python train.py --n_layer=9 --d_model=640 --activation="tanh_gelu" --norm_place="pre" --schedule="wsd" --decay_shape="linear" --final_lr_fraction=0.0
Each number is 128 + 24 x the weight over its row's rms, rounded and kept within 0 to 255. Layers, rows and columns count from 0. The size above them is the row's rms in percent of the matrix's.

# layer 5 attention key, 960x640, rms 0.0806, rows 456-482, columns 128-255
size [104 104 104 103 107 106 103 102 103 107 103 104 105 110 105 102 101 105 105 101 102 105 104 107 104 105 108]
[[122 140 133 123  94 110 124 135 138 173 131 148 126 149 101 121 124  95 134 124 113 137  48 138 112 137 132  82 107 118 119 119  87 144 136 171 108 117 161 133 121 118 167 126 136 108 136 109 123 157 111  88  67 199 167 126 124 136 147 102 119  86 131 122 139 162 128 165 107 125 154 138 119 146 127 155 126 124 141 119 124 113 140 115 116 131 123 169 112 112 119 131 162 100 145 152 119 111 105 124  86 101 125 188 107 117 150 144 149  69 129 121 102 162 118 112 117 120 116 127 113 156 153 135  92 105 112  98]
 [138 165 117 121  92 144 130  96 126 136 108  91 113 152 142 121 162 144 119 112 114 148 127 133 119 148 127 124 148 139 134 130 108 133 128 104 108 120  99 126 131 104 149 140 167 126  98  93 146 106 135 109  98 148 151 128 107 111 128 141 160  92 141 116 134 124 147 114 109 151 145 146 102 112 136 113 131  95 128  98  85 149 123 129 133 127 109  79 112  99 133 104 179 167 143 120 144 197 169 144 128 164 142 120 105 100 147 131 146 108  69  91 125 115  69 111 103 158 150 103 177 101 153  71 179 118 136  82]
 [145 157 107  98 102 110 145 134 105 103 129 157 127 116 129  73 151 136 152 139 129 146 112 123 153 101 130 140 134 150 122 119 149 105 144 129 130 150 148 103 120 153 151 111 154 129  92 111  89  61 141 102 122 178  79 137 157 108  91 154 139 166 128 113  82 117 153 112 132 122 125 167 136 134 115 136 124 127 137 128 136 133 128 112 122 157 156  90 146 167 152 136 137  95 194  99 175  99  97 131 145 150 103 129 174 104 159 100 108 157 146  99 107 153 130 164 142 112  99 122 123 127 111  92 126 156 126 155]
 [114  96 153 159 117 199 113 178 128 133 169 130 139 164 157 114 120 122 126 113 117 151 135 115 155 158 127 102 128 171 126 120 140 125 121 170 175 108  90 116 117 157 103  96 155 131 160 107 142  93 103 125 148 170 133 154 134 167 100 140 149 128 128 144 106  98 133 172 163 125 140 162 129 134 119  81 163 139 126 169 150 145 128 130  97 115 151 138 141 117 183 142 144  97 173 155 138  88 131 158 114 124 141 148 123 142 154 128 112 151 126 137 123 118 148 180 124 114 120 151 134 143 154  97 129 130 164 147]
 [152  95 108  69 112 139 166 193 134 151 129 107 124 146 134 142 136 176 151 143 128 144 147 124 114 114 149 124 119 114 120 121 168 100 176 115 121 145 126 137  93 114  84  93 130 112 114 115 111 129 126 109 114 163 153 131 162 110 162  99 100 145 106 134  81  80 103 150 105 147 163 131 132 128 167 183 153 118 101 139 125 140 105 156 173 138  75 114 160 117 141 128 130 131 143 128 187 142 163 204 204 138 164  96 117 136 138 146 123 118 117 117 104 129 138 194 140 111 133 137 115 117 120 163 128 176 149  53]
 [121 138 160 128 146 120  96 125 114 128 139 172 116 120 156  82 165 128 120 169 113 134 160 136 102 119 148 160 137 113 129 115 132 107 108 123 127 126 115 121 139 133 138 158 153 106 114 128 108 129 126 133 140 131 167 142 102 163  53 188 153 119 113  98 132  96 153 113 115 151 169 138 150 163 114 138 135 160 163  83 120 109 129 144 118 145 124  92 141 128 124 134 111  96 138 106 129 101 142 139 109 165 115 110 149 133 142 114 126 162 148 145 135 101 103 111 129 153 160 128 166 140 132  86 113 149 136 150]
 [130 148 105 128 158 128 134 117  89 112  81 112 154 122 201 147 129 134 129  86 144 145 107 112 187 115 144  93 145 115 124 136 129 120 151  95 146 115 133 104  87  90 158 109 156 146 133 111  92 129  90 131 149 118 141 131 128 138 154 143 162 122 110 127 174 123 109 137 158 127 153 146 117 118 111 141 113 134 116 159 121 159 156 135 145 125 119 149 112 167 124 173 124 123 138 130 129 130 193  77  85 102  73 154  95 112 129 142 139 153  98 112 120 183 106 104  87 120 172 133 138 181 165 136 116 128 158 110]
 [155 141  88 128 122 131  97 159 117 157  71 129 143 151 167 179 144 119  66 124 117 118 100 137 119 121 162 109 151 144 153 149 112 155 109 147 116  88 145 147 110 141 143 151 135 131 112  92 133 108 140 144 163 134 134 134 140 111 128  98 129 143 142  96 150 136 142 210 148 133 149 109 157 124 114 128 140 112 159 142 120 107 146 145 160 128 127  80  76 115 118 131 137 142 146 117  93 165 142 130 126 131 155 129  85 187 122 132 162 102 118 134 129  57 122  79 129 174 148 133 113 140  81 152 114 145 111 101]
 [ 90 136 117 121 105 106 128 162 134  85 148 139 199 130 129 128 109  91 164 161  93 120 135 152 111 124 141 134  98 125 130 155  71  96 106 125  95  90 150 136 136 132 114  95 144 133 112 180 145 113 119 132  87 124 131 160 112 156 156 116 164 106 106 146 131 132 123 122 145  97 163 107 144 141 115 133 128 124 163 103 140 162 121  99 112 118 138 142 128 136 147 126 179 110 139 106 129 153 169 101 104 117 156 110 180 107 101  91 114 174 129  99 125 159 127 149 128 125 123 128 121 157  87 151 128 150 108 116]
 [140 154 154 130 152 144 134 155  80 119 125 108 136 123 164 153 106 124 138 135 148 158 121 133 124 111 166 149 121 103 115 121 128 120 104 116 181 176 143 160 104 117 143  89  85 129 121 136  78 130 134 124  89 103  98 126 175 150 197 119 155  99 126 176  89 121 157 136  86 151 146 126 126 125 128  85 138  76 126 135 103 155 118 138 125 131 130 122 126 208 143 145 110 122 167 153 101 116 134 130  80 105 167 121 147 131 106 145 128  56 127 140 163 185 146 165 140 182  77 113 136 141 130 126 118 128 103 137]
 [113 135 157 106 121 113  90 123  65 133 135 125 120 122 123 157 110 138 145  94 153 127 144  82 138 134 170 134 108 181 131 121 148 136 120 100 120 154 120  65 110 156 101 135 128 119 113 117 121 126 137  76 173 132 128  81 133  96 117 131 134 114 147 145 122 129 103  99 105 108 120 138 122 135 159 161 137 124 123 137 141 161 166 144 135 114 163  76 120  70  95 151 131 124 104 131 174  95 134 125 136 124 109 109 157 126 141 131 159 128 118 110 141 133 157 127 133 116 154 134 121  94 146 121 149 145 109 164]
 [123 119  84 116 136 101 133 122 115  83 154 127 114 126 149 112 135 166 166 123  80 125 121 136 129 119 117  92  95 131 127 164 114 172 131 123 128 142 124 108 106 129 164 109  91 149 110  96 117 121 135  90 127 150 101 127 144 129 133 135  57 122 171 130  98 123 120 136 170 114 103 135 122 126 123 156 121  91 112 137 130 122 134 160 126 160 116 129 145 141  90 127 130 162  91 118 110 105 133 105 107 108 124 122 120 154 112 130 137 130 137 146 177 153 140 105 137  97 108 119 101 122 155 139 137 140 159 112]
 [146 138 114 174 163 130 143  99  91 104 142 135 103 165 126 117 107 131 139 130 124 130 135 101 145 124 152 140 160 146  93 131 101 124 139 120  92  94 131 180 126 134 137 121 123 154 129 149  71 122 135 118 125 145  93 127 156 114  93 137 124 138 147 125  77 150 170 125 125 134 116  82 147 121 135  91 132 114 151 111 133 115 163 155 131 117 135 115  88 143 128 127 122  87  97 126  97 104 120 110 143 150 111 118 138 166 147 138 124 139 102 112 159  92 128 130 115 150 144 101 138 103 130 126 100 145  90  68]
 [162 141 141 141 144 157 132 103 120 132 117 145 140 118 112 122 144  97 171  67 141 155 140 133 114 134 160  72 148  69  91 156  93 160 148 154 125 116 151 116 100 130 143 118 122 111 109 127 124 157 118 128 155 142 176 104 107 144 102 174  93  95  95 142 134 131  96 144 128 116 133 150 161 114 138 130 133  88 141 144 164 120 125 112 116 150 122 120 115 170 163 152  96 114 132 143 120 120 133 138 104 144 131  75 182 107  84 125 102 119  89 153 113 127 149 138  90 148 130 158 138  95 146 122 124 139 101 126]
 [134  82 101 172 188  78 112 177 113 123 121 130  99 153 107 127 148 158 150 111 133 158 127 162  70 121 122 165 142 140 123 134  92 135 126  96 129 112 125 111 145 128 130 132  71 160  92 112 135 145 193 100 145 112  84 110 108 146 109 162 115 168 131 156 134 158 156 132 126 155 105  94 119 133 147 136 147 142 100 141  95  87 143 157  95  88 127 136 134 136 113 123 118 158 134 193 148  53 158  89 148 157 177  97 118 141 125 118 116 117 154 120  86 141  65 160  97  84 138 136 113 115 123 118  91 136 144 106]
 [115 129  74  83  85 158 124 143 134 183 141  91 138  96 110 171 103 129  71 129 153 161 113  92 109 133 122 118 169 117 118 129 168 150 155 101 105 118  91 121 130 130 168 135 132  80 143 130 171 118 143 113 172 150 122  94 153 146 109 108 121 146  93 116 147 129  92  96 101 115  71 103 148 117 142 183 171 108 115 115 145 160 157 166 162  85 155 177 124 123 143 126 135 128 169 129  94 141  79 131 129 130  96 199 151 181 137  93 115 136  85 166 149 115 132 134 125 124 137  82 144 136 174 106 131 115 128 119]
 [121 149  93 144 128 105 141 141 132 123 147 159 121 120 132  98 127 135 132 145 165 120 152 130 106 135 132  89  90 142 165 137 139 133 124 128 141 149 157 122 115 162 107 142 140 129 114 138 134 141 137 145 116 120 158 152 154 128 113 138 134 161  91 123  92 135 126 104 109 150 136 145  83 147 114  96 138 129 124 147 105 101  78 155  84  80 125 155 103 167 119 160 136 127 146 103 107 125 148 109 104 111 140 137 108 125 110  88 126 112 122 134 109 119  91 124 117 121 155 137  93 134 127 157 129 160 117 124]
 [135 145 109 141 161 115 144 120 125 146 100 153 122 173 115 153  91 169 125 102 126 136 165  98 129 140 160  54 115 111  91 163 129 162 142 149 106 127 134 138  85 144  99 119 114 104 138 120 123 146 100 141  87 151 113 110 109 146 113 150 160 162 130 122 172  93  77 152 132 108 166  95 134 155 157 136 162  95  86 150 141 164  79 110 120 123 179 115 144 154 172 122 119 141 153 104 129 109 100 144 107 159 149 136 118  95  92 146 120 144 129 141  97  97 140 131 165 130 107 167 136 117 132 130 141 151 120 103]
 [ 84 115 112 114  79 130 150 172 136  99 154 118 147  97 164 132 101 136 107 158 114 130 167  71  96 118  85 105 142 164  97 167 122 146 161 178 108 136 162 114 133 120 161 154  94 124 154  86 143 116 124 123 137 119  91 145 134 157  95 126 140  97  87 141 137 175 165 131 156 107 186 148 109 153 177 139 120 129  96 151 102 133 145 110  91 133 149 126 129 123 118 120 186 117 107 142 141 106 119 124 121 108 189 113 155 160 144  65 110 157 116 125 121 131 112 132 108 126 124  98  73 156 102 101 109 143 121 136]
 [132 137 126 127 139 145 136  83 146 128 154 137 146 137 127 107 148  95 134 144  99 135 142 165 177 145 137 119 118 160 155  85 130 165 126 129 158 119 183  99 166  87 132 202 150 113 172 118  93 143 173 141 122 151 108 117 186 118 122 136 122 130 147 102 149 131  98 113 125 135 111 165 108 110 117 127 137 142  67 154 133 106 133 124 119 158 133 119  70 115 132 132  98 155  97 133  92 125 129 143 157  99 134 154 146 162 104 127 141  86 106 168 111 138 172 137 128 101 161 120 146 126  97 166 127 158 105 181]
 [144  72 133 124 158  92 128 133 108 146 115 116  96 105 106 107 143 149 104 133 105 110 144 143  86 131  87 187 111 155 118 104 164  98 121 157 125 117 116 118  97 127 123 148 125 103  96 127  98  93 113 152 103 141 110 138 147 145 136 168 158 135 162  72 170 143 149 155 118 130 116  96 127 109 122 121 134 100 149 163 142 164 102 127 143 165 129 140 141 112 150 104 161 127 109 136 152 177 127 190 127 142 152 141 136 111 139 129 181  80  98 171 150 139 116 131 102 148 120 183 117 168 129 115  94 173 178 166]
 [153 147 144 120 120 112 133 117 108 153 115 168 149 107 116 141 165 116 119 120  92 119 157 112 132 124 108 125  79 115 107 110 128  95 115 141 124 125 150 123 105 105 128 130  97 100 130 136 118 121 134 138 128 123 155 119 144 125 140 119 113  87 127 108  98  94 127 103 170 143 132  51  72 134 126 131 151 133 117 140 132 150 116 131 141 152 118 115 146 150 134 111 122 141 140 131 144 136 144 126 151 128 132 125 155 131 104 158 113 129 139 114 103 153 118 144  84 152 150 117 103 120 138 128 164 145 100  90]
 [ 99 102 166 159 118 154 117 114 113  97 155 128 111 142 110 139 117 104 114 147 126  94 142 148 133 127 133 141 189 117  89 166 114 121 159 121 125 138 152 143 146 114 154  72 152 170  82  96 156 200 126 101 115  95 138 140 176 126 115 120 148 131 131  95 133  89 116 131 118  92 160 157  95 129 115 126 150 141 110 146 129 127 128 111  75 131 129 100 161 109 136 144 124 122 128  91  97 123 140 101 116 140 162 128 119 118 120 114 123 153 134 142 116 144 119 139 109 138 110 126 146 137 140 122 100 128 171 145]
 [122 121 119 143 133 152 120 144  88 102  90 153 121 164 135 148  95 150  98 150 167 130  91 108 112 134  89 115 114 106  54 127  80 130 113 147  98 129 163 139 119 110 125 120 123 126 169 149  97 113 100 129 115 175 126 130 136 117 122 144 103 135 122 168 122 136 140 103 131 149 111 119 135  78 169 133 139 166 107 130 136 143 157 130 116 121 116  93 151 173 117 197 147 131 110 112 138 112  97 122 138 105 112 109 156  94  63 119 182 129 120  97  97 148 115 145 126 120 123 105 100 143 135  84 147 171 121 128]
 [ 96 120 149 114 139 151 139 133 189 118  81 165 116 121 112 164  85 154 153 117 118 118  95 179 169 141 113 132 134 105 150 140 157  98 145 129 165 157 106 141 154 134 120 103 131 107 159 136 125 125 138 133  87 124 106 123 120 140 146  98 120 104 108 111 158 156  64 134 120 145 135  90 160 118 136 140 101 142 175 106  85 124 149 122 167 133  72 123 113 130 127 124 152  87 112 102 185  96 138 102  97 100 117 110 129 157 176 110 129 143 103 141 124 131  77 146 150 178 132 169 123 116  93 162 139 119 126 155]
 [172 158 185 148  82 141 131 102 142  66 135 126 140 120 124 135 143 164 143 131 126 125 137 134 170 110 146 108 120 162 151 155 140  94  91  83 168 120 124 153 159 117  92 117 158 144 110 110 112 101 129 131 100 154 131 118 127 138 172 128 138 114 116 111 131 165 140 139 146 123 105 131 181 167 111 124  97 185 127 119  84 158 109 153 107 110 134 136 101 135 158 109 103 142 164 145 117 140 107 139  98 165 141 119 167 126 108 137  92 152 103 108  99 148 142 146 128 115 117 158 125 120  69  81 116 116 138 166]
 [146 142 133 179  86 126 109 138  85  95 102  87 145 136 134  90 110 158 140  89 155 111 131 129 124 143 134  98 116 128 135 144 100 135 136  98 114 144 155 139 101 143 129 154  94 144 135 132 154 138 117 148 103 117 137  71 130 104 149 168 146 101 122 133 159 182 139 154 156 143 128 138 100 131 136 120 173 107  92  83 115 148  92 141 112 137 148 158 127 131 124  95 134 160 115 143  78 111 101 126 143 114 108 126 142 159 120 136  97 158  89 114 109 151 149 114 126 141 119 117 108 139 117 140 153 117 134 138]]
# layer 5 attention query, 960x640, rms 0.0836, rows 457-483, columns 128-255
size [ 92  92  91  94  97  96  95  93  94  96  94  92  98  97  95  92  93  94  95  93  95  94  95  95  93  98  95]
[[106 116  83 159  41 100 116 152 115 169  76 100 116 136 141 130  99 112 162  94 112 153 112 140  98 110 103 112 151 110 123  79 132 156 164 124 112 180 121 146 171  91 174 122 167 136 137 111 142  78 123  98 150 165 195 103 103  94 140  90 142  99 187 104 154 150 151 172 117 124 125 115 104 100 170  96 132 125 165  98 112 120 139 145 140 124 112 107 163 133 133 138 122 134 133 135 104 125 136 114 127 112 142 103 158  85 170 142 140 153 114 161 109 126 110 145 113  85  66 133 114 176 164  96 154 127 107 148]
 [122 120 104 165 129 137 152 134  90  96 119 163 142 128 142 133 137 142 130  91 113 131 103 179 126  93 157 125  86 168 138 146 105 175 115 148  77 187 136 101 130 129 162 120  95 126 128 154 143 152 102 125 134 121  98  99 100 103 138 176 123 146 120 109 140  97 153 110 127  82 142 127 101 107 136 145 139 102 145 112 142 135 121 139 132 112 113 135  86 122 114 122 167 108 158 144 131 110 100 108 171 152 105 112 155  88 121 158 113 178 132 146 123 175 133 150 128 103 160 135 124 103 133 162 158 155 124 109]
 [110  92 125 126 124 110  94 146 128 141 134 148 174 126 115 110 100 134 125 125 144 134 155  95 174 110 130 122 146 159 124 116 142 119 121 112 151 130 137 127 125 166 160 129 116 150 108 139 128 138 167 154 119 106 120 149 191 134  98 134 157 110 112 114 136 132 141 133 147  94 130 138  94 127 129 135 150 102 106 118 151 150 106 127 121 137 137 132 119 135 157 124 164 106 105 131 204 123 130 140 127 112 133 134 153 114 151 101 109 114 129 118 119 131 147 119 137  73 104  72 146 101 155  89 111  90 159 164]
 [ 86 162 153 130 128 107 166 124 135 108 139  76 104 146 150 137  94 139 109 163 144 117 171 146 132 133 118 132 144 129 118 117  99 152 145 156 132  93 113  96 138 143 121 108 151 102 132 125 157 154 130 122 141 144 124 123 106 107 141 107 115 142  83 149  99 124 138 113 112 144 112 130 167 136 145 129 100 105 123 101 102 135 120 212 133 158 120 111 113 103 144 113 122 116 145 167 199 123 182 131 138  83 108 150 121 113 156 145 144 120 128 117 114  94 160 148  88  92  74 139 117 157 123 175 112 172 115 122]
 [155  65 137 132 134 141 144 137 106 151 133 161 118 117 130 137 140 124 183 144  91 155 154 121  93 131 135 114 123 147 119 130 165 151 116 128 170 147 174 127 166 138 129 158 123 105  95 150  90 126 151 181  90 119 110 120 150 139  82 138 140 114 101 116 139 128 139 135 146 150 112  96 117 172 139 125 159 146 175  84 126 121  87 109 182 108 118 162 152 141 134 129 154 156 145 125 139 132 136 137 144 106 140  94 137 133  96 110 131 153 120 116 151 142  98 116 176 123 144 146 129 136 130 145 104  93 111 138]
 [130 137 180 127 145 148 119 148 150 117  98  98  73 102 178  50 130 107 112 114 107 156 128 133 143 113  92 112 120 118 102 141 109 138 103 139 174  88 141 137 112  60 123 140 135 134 144 121 116 119  81 139 135 100 170 132 140 138 149 118 144 129 112 119 128 137  98 131 123 114 131 138 159 158 162 145 131 149 143 104  85 120 129 135 135 140 144 131  91 181 137 184 121 131 179 106 192 132 151 114 129 141 173 138  96 112 162 167 137 149 112 136 158 124 116 135 127 154 100 105 134 168 137  93 151 160 103  81]
 [118 140 107 133 149 172 132 153 131 124 107 109  94 104 163 150 145 167 117 125 141 107 121 152 120 124 154 141 141 111 123 176 125 118  80 148 117 103 113 164 103 126 186 135  95 128 135 107 164 107 128  73 165 102 125 135 121  96 104 107 126 138 117 113 142 110 151 166 149 136 146 130 115 108 116 179 107  98 166  90 132 127 147 131 160 137  99  97  56 109 125 143 120 121 134 150  99 127  75 133 140 104 136 124 131 111  91 163 124 160 121 141 126  93 111 113 136 122 141 173 119 165  94 138 147 147 139  82]
 [136 143 112 136 120 192 133 120 169 157 140 112 110 141 124  86 155 125 132 198  79 162 167 149 141 118  92 111 127 110  73 132 151 125 129 131 133  61 102 128  80 105 109 109 119 112 108 169 111 116 129 113 102 145 160 117 115 139 157  85 132 144 143 157 150 138 141 103 145 127  92 130 140 158 157 117 113 113 103 112  71 137 145 160 116 120 156 170 133 140 159 169 159  94 138 113 134 115 161  84 143 167 126  89 148  77 139 102 109 165 131 129 120 164 107 170 143 148 141 153 166 118 135 113 115 137 103 102]
 [168 137 139 120 130 161 148 146 163 141 136 158 132 120 132 152 137  97 100 199 133 111 127 140 102  94  99 164 138  99 126 116 112  85 141 105 210 123 127 137  61 163 139  89 150 133 133 129 140 115 120 121 118 118 125 107 151  87 170 134 150 107 111 136  97 138  77 139 129 145 105 139 138 112 102  87 129 104 129  87  84 137 130 144 150 124 155 116  96 124 107 157 116 141 117 152  98 107 144 133 138 149 158 162 107 130 130 175 103 173 140  88 125 152 120 111 111 126 149 132  95  86 112 143 113 131 138 116]
 [125 134 147  77 145  87 156 169 132 115 129 132 103 149 153 169 133 116 105  94  78 131 109 151 129 162 128 126 115 102 136 144 103 130 117 101 106 176 135 102 134 127  92 137 132 120 132 163 107 108 126  88 123 153 116  92 167 185 165 104 136 131 103  87 142  95 147 136 122 165 130 113 183 125 119 152 146 128 132 172 132 151 153 139 104 126 103 123 104  84 145 159 168 131 121 134 143  70 100 109  99 147  80 125 118  82 129 131 106 153 134 104 148 152 139 124 123  73 147 101 125 118 149 127 126 126 114 155]
 [134  98 140 109 104 124 117 145 145  85 130 156 129 128 104 153 134 157 163 133 151  94 115 107 132 146 167 156  93 109 144 168 166 148 100 173 167 132 128 149  85 102 150 128 148  82 127  85 130 120 152 109 110 127 146 132  98 141 149 111 104 148 127 138 124  93 130 110 161 132 126 125 142 123  89 133 136 150  90 144 110 123 159  71 146 134 106 113 134 127 170  88 136 131 114  98  94 129 131 125 102 117 108 123 140 134 139 143 111 120 115 102 147 182 126 120 159 139  99 139  99 131 169 127 120 167 111 163]
 [108 138 159 142 152 142 148 127 140 100  96 165 159 140 109 115 105 144 147 126 141 155 138 127  98 125 138 145  94 118 114 150 121 125 125 134 132 141 132 152 129 114 119 119 108 181 125 103  94 133 109 151 143 134 141 124  88  91 118 113 126 137 101 135 107 129 139  69 134 119 106 103 157 126  89 133  89 131 111 114 124  93 111  96 109  72 169 132 128  94  97 144 145 120 123 144 143 123 123 137 133 165 104 109 171 106 117 144 100 123 136 165 117 141 119 133 118 137 147 138 131 115 146 136 168 103 126 120]
 [142 127  90 133  80 156 145  92 107 147 157 142 145 131 107 100 117 132 164 152 173  83 114 181 125 133 115 130 126 141 132 154 101 117 124 144 168  98 135 154 133 145 104 147 149 115 119 154 150 137 126 129 143 111 183 136 115 154 111 151 123 116 116 136 164  87 135 130 121  98 109 117 153 144 148 132 111 125 157 172 134 121 109 187  94  89 123 132 136 151 111 113 109 124 137 145 119 111 149 137 150 117 173  96  97 146 107 121 157 122 103 139 139 131 155 101  76 107 111 137 123  76 146 160 101 176 120 128]
 [134 102 146 147 163 134 115 136 113 116 129 110 163  70 119 124 102 150 130 133 101 178  95 142  89 112 130 137 105 131 123 155 129 145 141 138 123 136 137  99 113 125 145 137 108 201 157  86  93 136 144 157 172 203 113 101  85 149 148 126 112  97 154 111  86  99 137 116 139 156 139 112 106 158 143 164 136 107 138 113 132 115 154  92 113 116 124  85 134 137 140 131  93 127  92 116 126 121 126 103 167 139 106 101 141 117 113 143 129 113 161 139  84 120 154 139  79 122 133 140 131 121 107 126  79 123 139 121]
 [175 138 154 116 134 114 137 140 162  92 144 105 142 137 115  99  68 105 135 157  51 136 106 137 134 135 122 136 131 114  81 149 123 173 121  93 126 143 135 116 128  97 143  73  98 130 109 111 137 144 148 118 128 123 135 145 161 144  89 133 118 142 114 164 116 160 153 113 144 106 128 109 116 115 141 100 185 124  71 125 126 162 155 136 129 141 123 142 132 120 123 113 114  94 123 163  77 166 109 119 152 180 136 106 139 197 181 133 126 128 140  87 126 147 136 124 108 138 129 114 110 117 135 133 117 106 112 177]
 [134 135 134 117 143 100 140 110 145 120 142 144 165 112 139 125 179 160 103 149 116  81 127 161 111 118 117 104 128 115 144 130 172 103 126 158 141 171  70 133 150 143 140 129 112 113 129 146 121 133 102 168 112 150 163 109 140 116 117 125 110 171 193  84 140 151 103 138 157 146 130 145 157 108  84 138 150 149  99  97 104 136 118 114  48 126  73 158 101 134 150  92  75 125 126  78  85 117 167 116 106 122 137 133 155 130 159 177 173 151 118 157  95 147 129 123 130  97  77 122 140 102 144 148 125 131 131 134]
 [107 112 126 166 119 121 143 149 134 102 104 145 114 146 168 130 126 162 122 136 121 116 117 133 141 155 126 125 165 150  93 114 131 167 138 121 129 115 115 125  84 142 106 109 114 171 108 120 133 117 102 125 112 124 112 126 134 166 123 122 139 164 117  88 182  94 112 151 100 137 151 119 129 153 172 156 110  81 100 150 118 108 116 137 113  82 149 103 138 120 144 149 176 130 122 102 144 143  98 142 132 121 143 129 142 160 107 158 144 116 116 133 111  72 120 157 136 139 174 153 128 155  81 165 141  85 165  88]
 [143 137 109 142 106 162 155 106 177 126 129 102 120  85 153 129 107 123 155 152 126 151 166 133  93 140 123 159  85 163  74 106 133 138 170 104 124 144 115 157 151 123 161 125 165 115 151  65 136 114 130 130 139 110 137 165 121 123 108 113 100 125 104 153 133  86 154 123 128 130 179 164 135 166 147 158 121 172  87 118 133 149 137  44  85 124 165 123  88  98 104 186 180 130 121 146 107 149  63 153 167 116 151 151 129 121 138 105 124 139 143 118 126 158 102 117 101 147 132 108 134 157 141 100 158 121 149  98]
 [ 99 121 126 146 164 171 144  98 116  88 153 124 141 151  52  95 161 112 122 170 135  95 189 207 159 106  80 103 144 137 148 139 158 138 164 128 112 139 126 129 137 127 129 169 138 113 128 139 125 147 141  97 155 165 122 130 115 135 128 122 126 164 118 105  95 159 155 104 147 148 105 172 133 130 115 114 114  98  97 124 128 139  93 152 136 139 103 116 144 130  90 120 112 133 113 173 137 128 169 131 127 142  95 148 114 123 149 135 123  89 149  79 124 111 110 139 102 103 153  90  59 126 105 152 159 145  95 119]
 [137 119 120 159 141 138 138  97 136 110  82 137 133 121  89 133 144 150 115 163 162 126 134 105 126 130 150 141  73 143  92 142 163 135 128 138 105 161 126 111 124 122 166 149 134 176 103 137 132 147 147 113 112 133 129 157 132 144 154 175 144 124 154 142 129 150 153  98 140  94 153 130 153 124 125 155 132  82 150 183 123 115 135 134 123 144 117 110  93 129 154 140 142 139 115 136 104 150  76 156  90 138 114 154 171 139 165 167 154 111 122 148 113 185 147 150 107 130 133  85 124 132 152 184 100 136 142 182]
 [ 92 117 135  82  80 102 174 148  90 138 138 143 152 108 113 159 108 117 148 145 114 151 151 124 109  95 154 130 145 144 100 127 121 147  99 147 139 103 130  85 125 108 155  79 100 115 116 194 145 112 108  90 162 153 125 143 172 105 142 136  99  98 120  96 137 102 136 141 110 146 104 127 105 130 119 172 118 118  99 117 129 133 160 126 112 133 120  82 174 131 158 107 113 136 132 139 157 106 112 130 153  79 147 111 127 110  96 146 106 152 130 116 174 153  64 150 129 134 102 100 148 181  92 153 114 137 140 149]
 [ 74 138 135 104 109 134 112 120 142 144 117  95  73 102 136  98 130 118  82 131 103 132 140 141 135 150 125 135 182  94 127 151 117 136 104 128  92 135 137 155 127 135 136  99 125 161 162  86 148 157 133 148 107 140 129 106 148 107 109  98 167 115 113  74 179 170 106 138  93 145 122 129 142 108 186 165 116 112  97  88 106 112 138 148 130 158 183 160 132 126 136 167 111 122 116 116 123 143 132 131 104 111 108 157  84 101 138 111 110 174 126 139 132 166 180 120 154 104 103 151 115 115 101 183 112 146 144 127]
 [106 105 115 123 155 125 124 132  94 121 177 114  95 138 185 149 151 108 120 145  71 133 111 183 143 117 166 131 126 129  66 149 101 127 111 122 104 153 127 116 113 142 139 128 127 112 143 114 131 162 117 140 171 148 165 152 152 125 113 138 136  91 127  98 121 123 145 150 139 148 152 108 126 145 153 115 106 201 145  94 133 156 134 130 122  76  86 148 135 108 160 127 144 133 116 156 164 125 112 152 118 119 109 122 135  97 120 133 133 123  83 147 142 190 121 116 107 116 107 120 111  99 110 108 142 136 181 110]
 [106 138 151 118  87 120 120 126 148 131 114 147 178 102 113 165 123 130 130 112 134 118 160 127 123 113 154  71  86  94 126 107 152  98 107 109 144 165 122 117  77 122 168  93 169 121 122 113 127 110 138 161 136 145 144 140 114 152 175 149 111 132 164 108 138 126  50 135 134 140 130 112 101 129 130 134  92 120 152 131 147 130 115 159 125 142 146 144 119  89 171 147 149 180 105 133 120  87 175 134 141 117 126  69 110 183 124 116  99 137 126 124 129  98 146 149 112 169 139  97 134 145 127 117 106  84  94 147]
 [106 140 151 117 102 135  99 166 134 131 149 142 128 164 103 117 165 144 166 109 114 124 143  96 131  91 148 136 120 138 155 104 147  99 112 112 119 109 136 103 129 125 113  69 127 108 144 116 116  93 123 153 131  76 102 138 104 116 125 140 164  96 134 149  79 109 129 119 164 121 143 105 119 140 102 157  89 195  92 145  93 131 144 135 112 121 115 119  82 110 146  99 104 125 123 155 134 128 121 119 112 134 151 145 148 190 132 137  98 146  98 153  98 117 112 126 101 133 149 153 115 102 141 142 127 144 135 160]
 [167 151 128 135 133 147 156 132 108 135  99 140 144 104 127 131 109 136 101  89 134  75 119 108 110 113 113  84 108 115 120 123 139 122 123  98 119 159 165 195 139 107 127 118 102 152 114 124 118 140 119  94 138 128 175 101 119 119 172 140 117 152 106 128 119 156  83 146 145 138 116 129 187 158 118 122 145 107 131 118  94 126  85 112 134 146 140 154 111 171 143  81 125 160 135 147  65 134 137 129 135 107 120 114 130 119  94 116  87 102 141 122 128 149 146 129 144 132 120 139 109 124 115  60 145  87 105 120]
 [122 123 164 133 168 136 167 143 128 134 114 116 149 144 128 101 111 125 114 112 104  98 113 138 125 171 140 130 143 112 171 139 123 123  79 148 140 182 107 101 133  84 114 122 143 119 126 117 133 121  81 136 144  61  85 109 138 148 134 143 128 108 111  71 107  97 149 108 164 150 126 144 113 192 137 136 104 138 107 117 123 167 108 138 125 114 152 106 164 111 117 145 134  98 126 120 139 115 102 121 130 161 158 124 129 124 153  69 129 170 108 139 161  90 123 105 164  82 101 113 147 149 154 103 128  87 142 128]]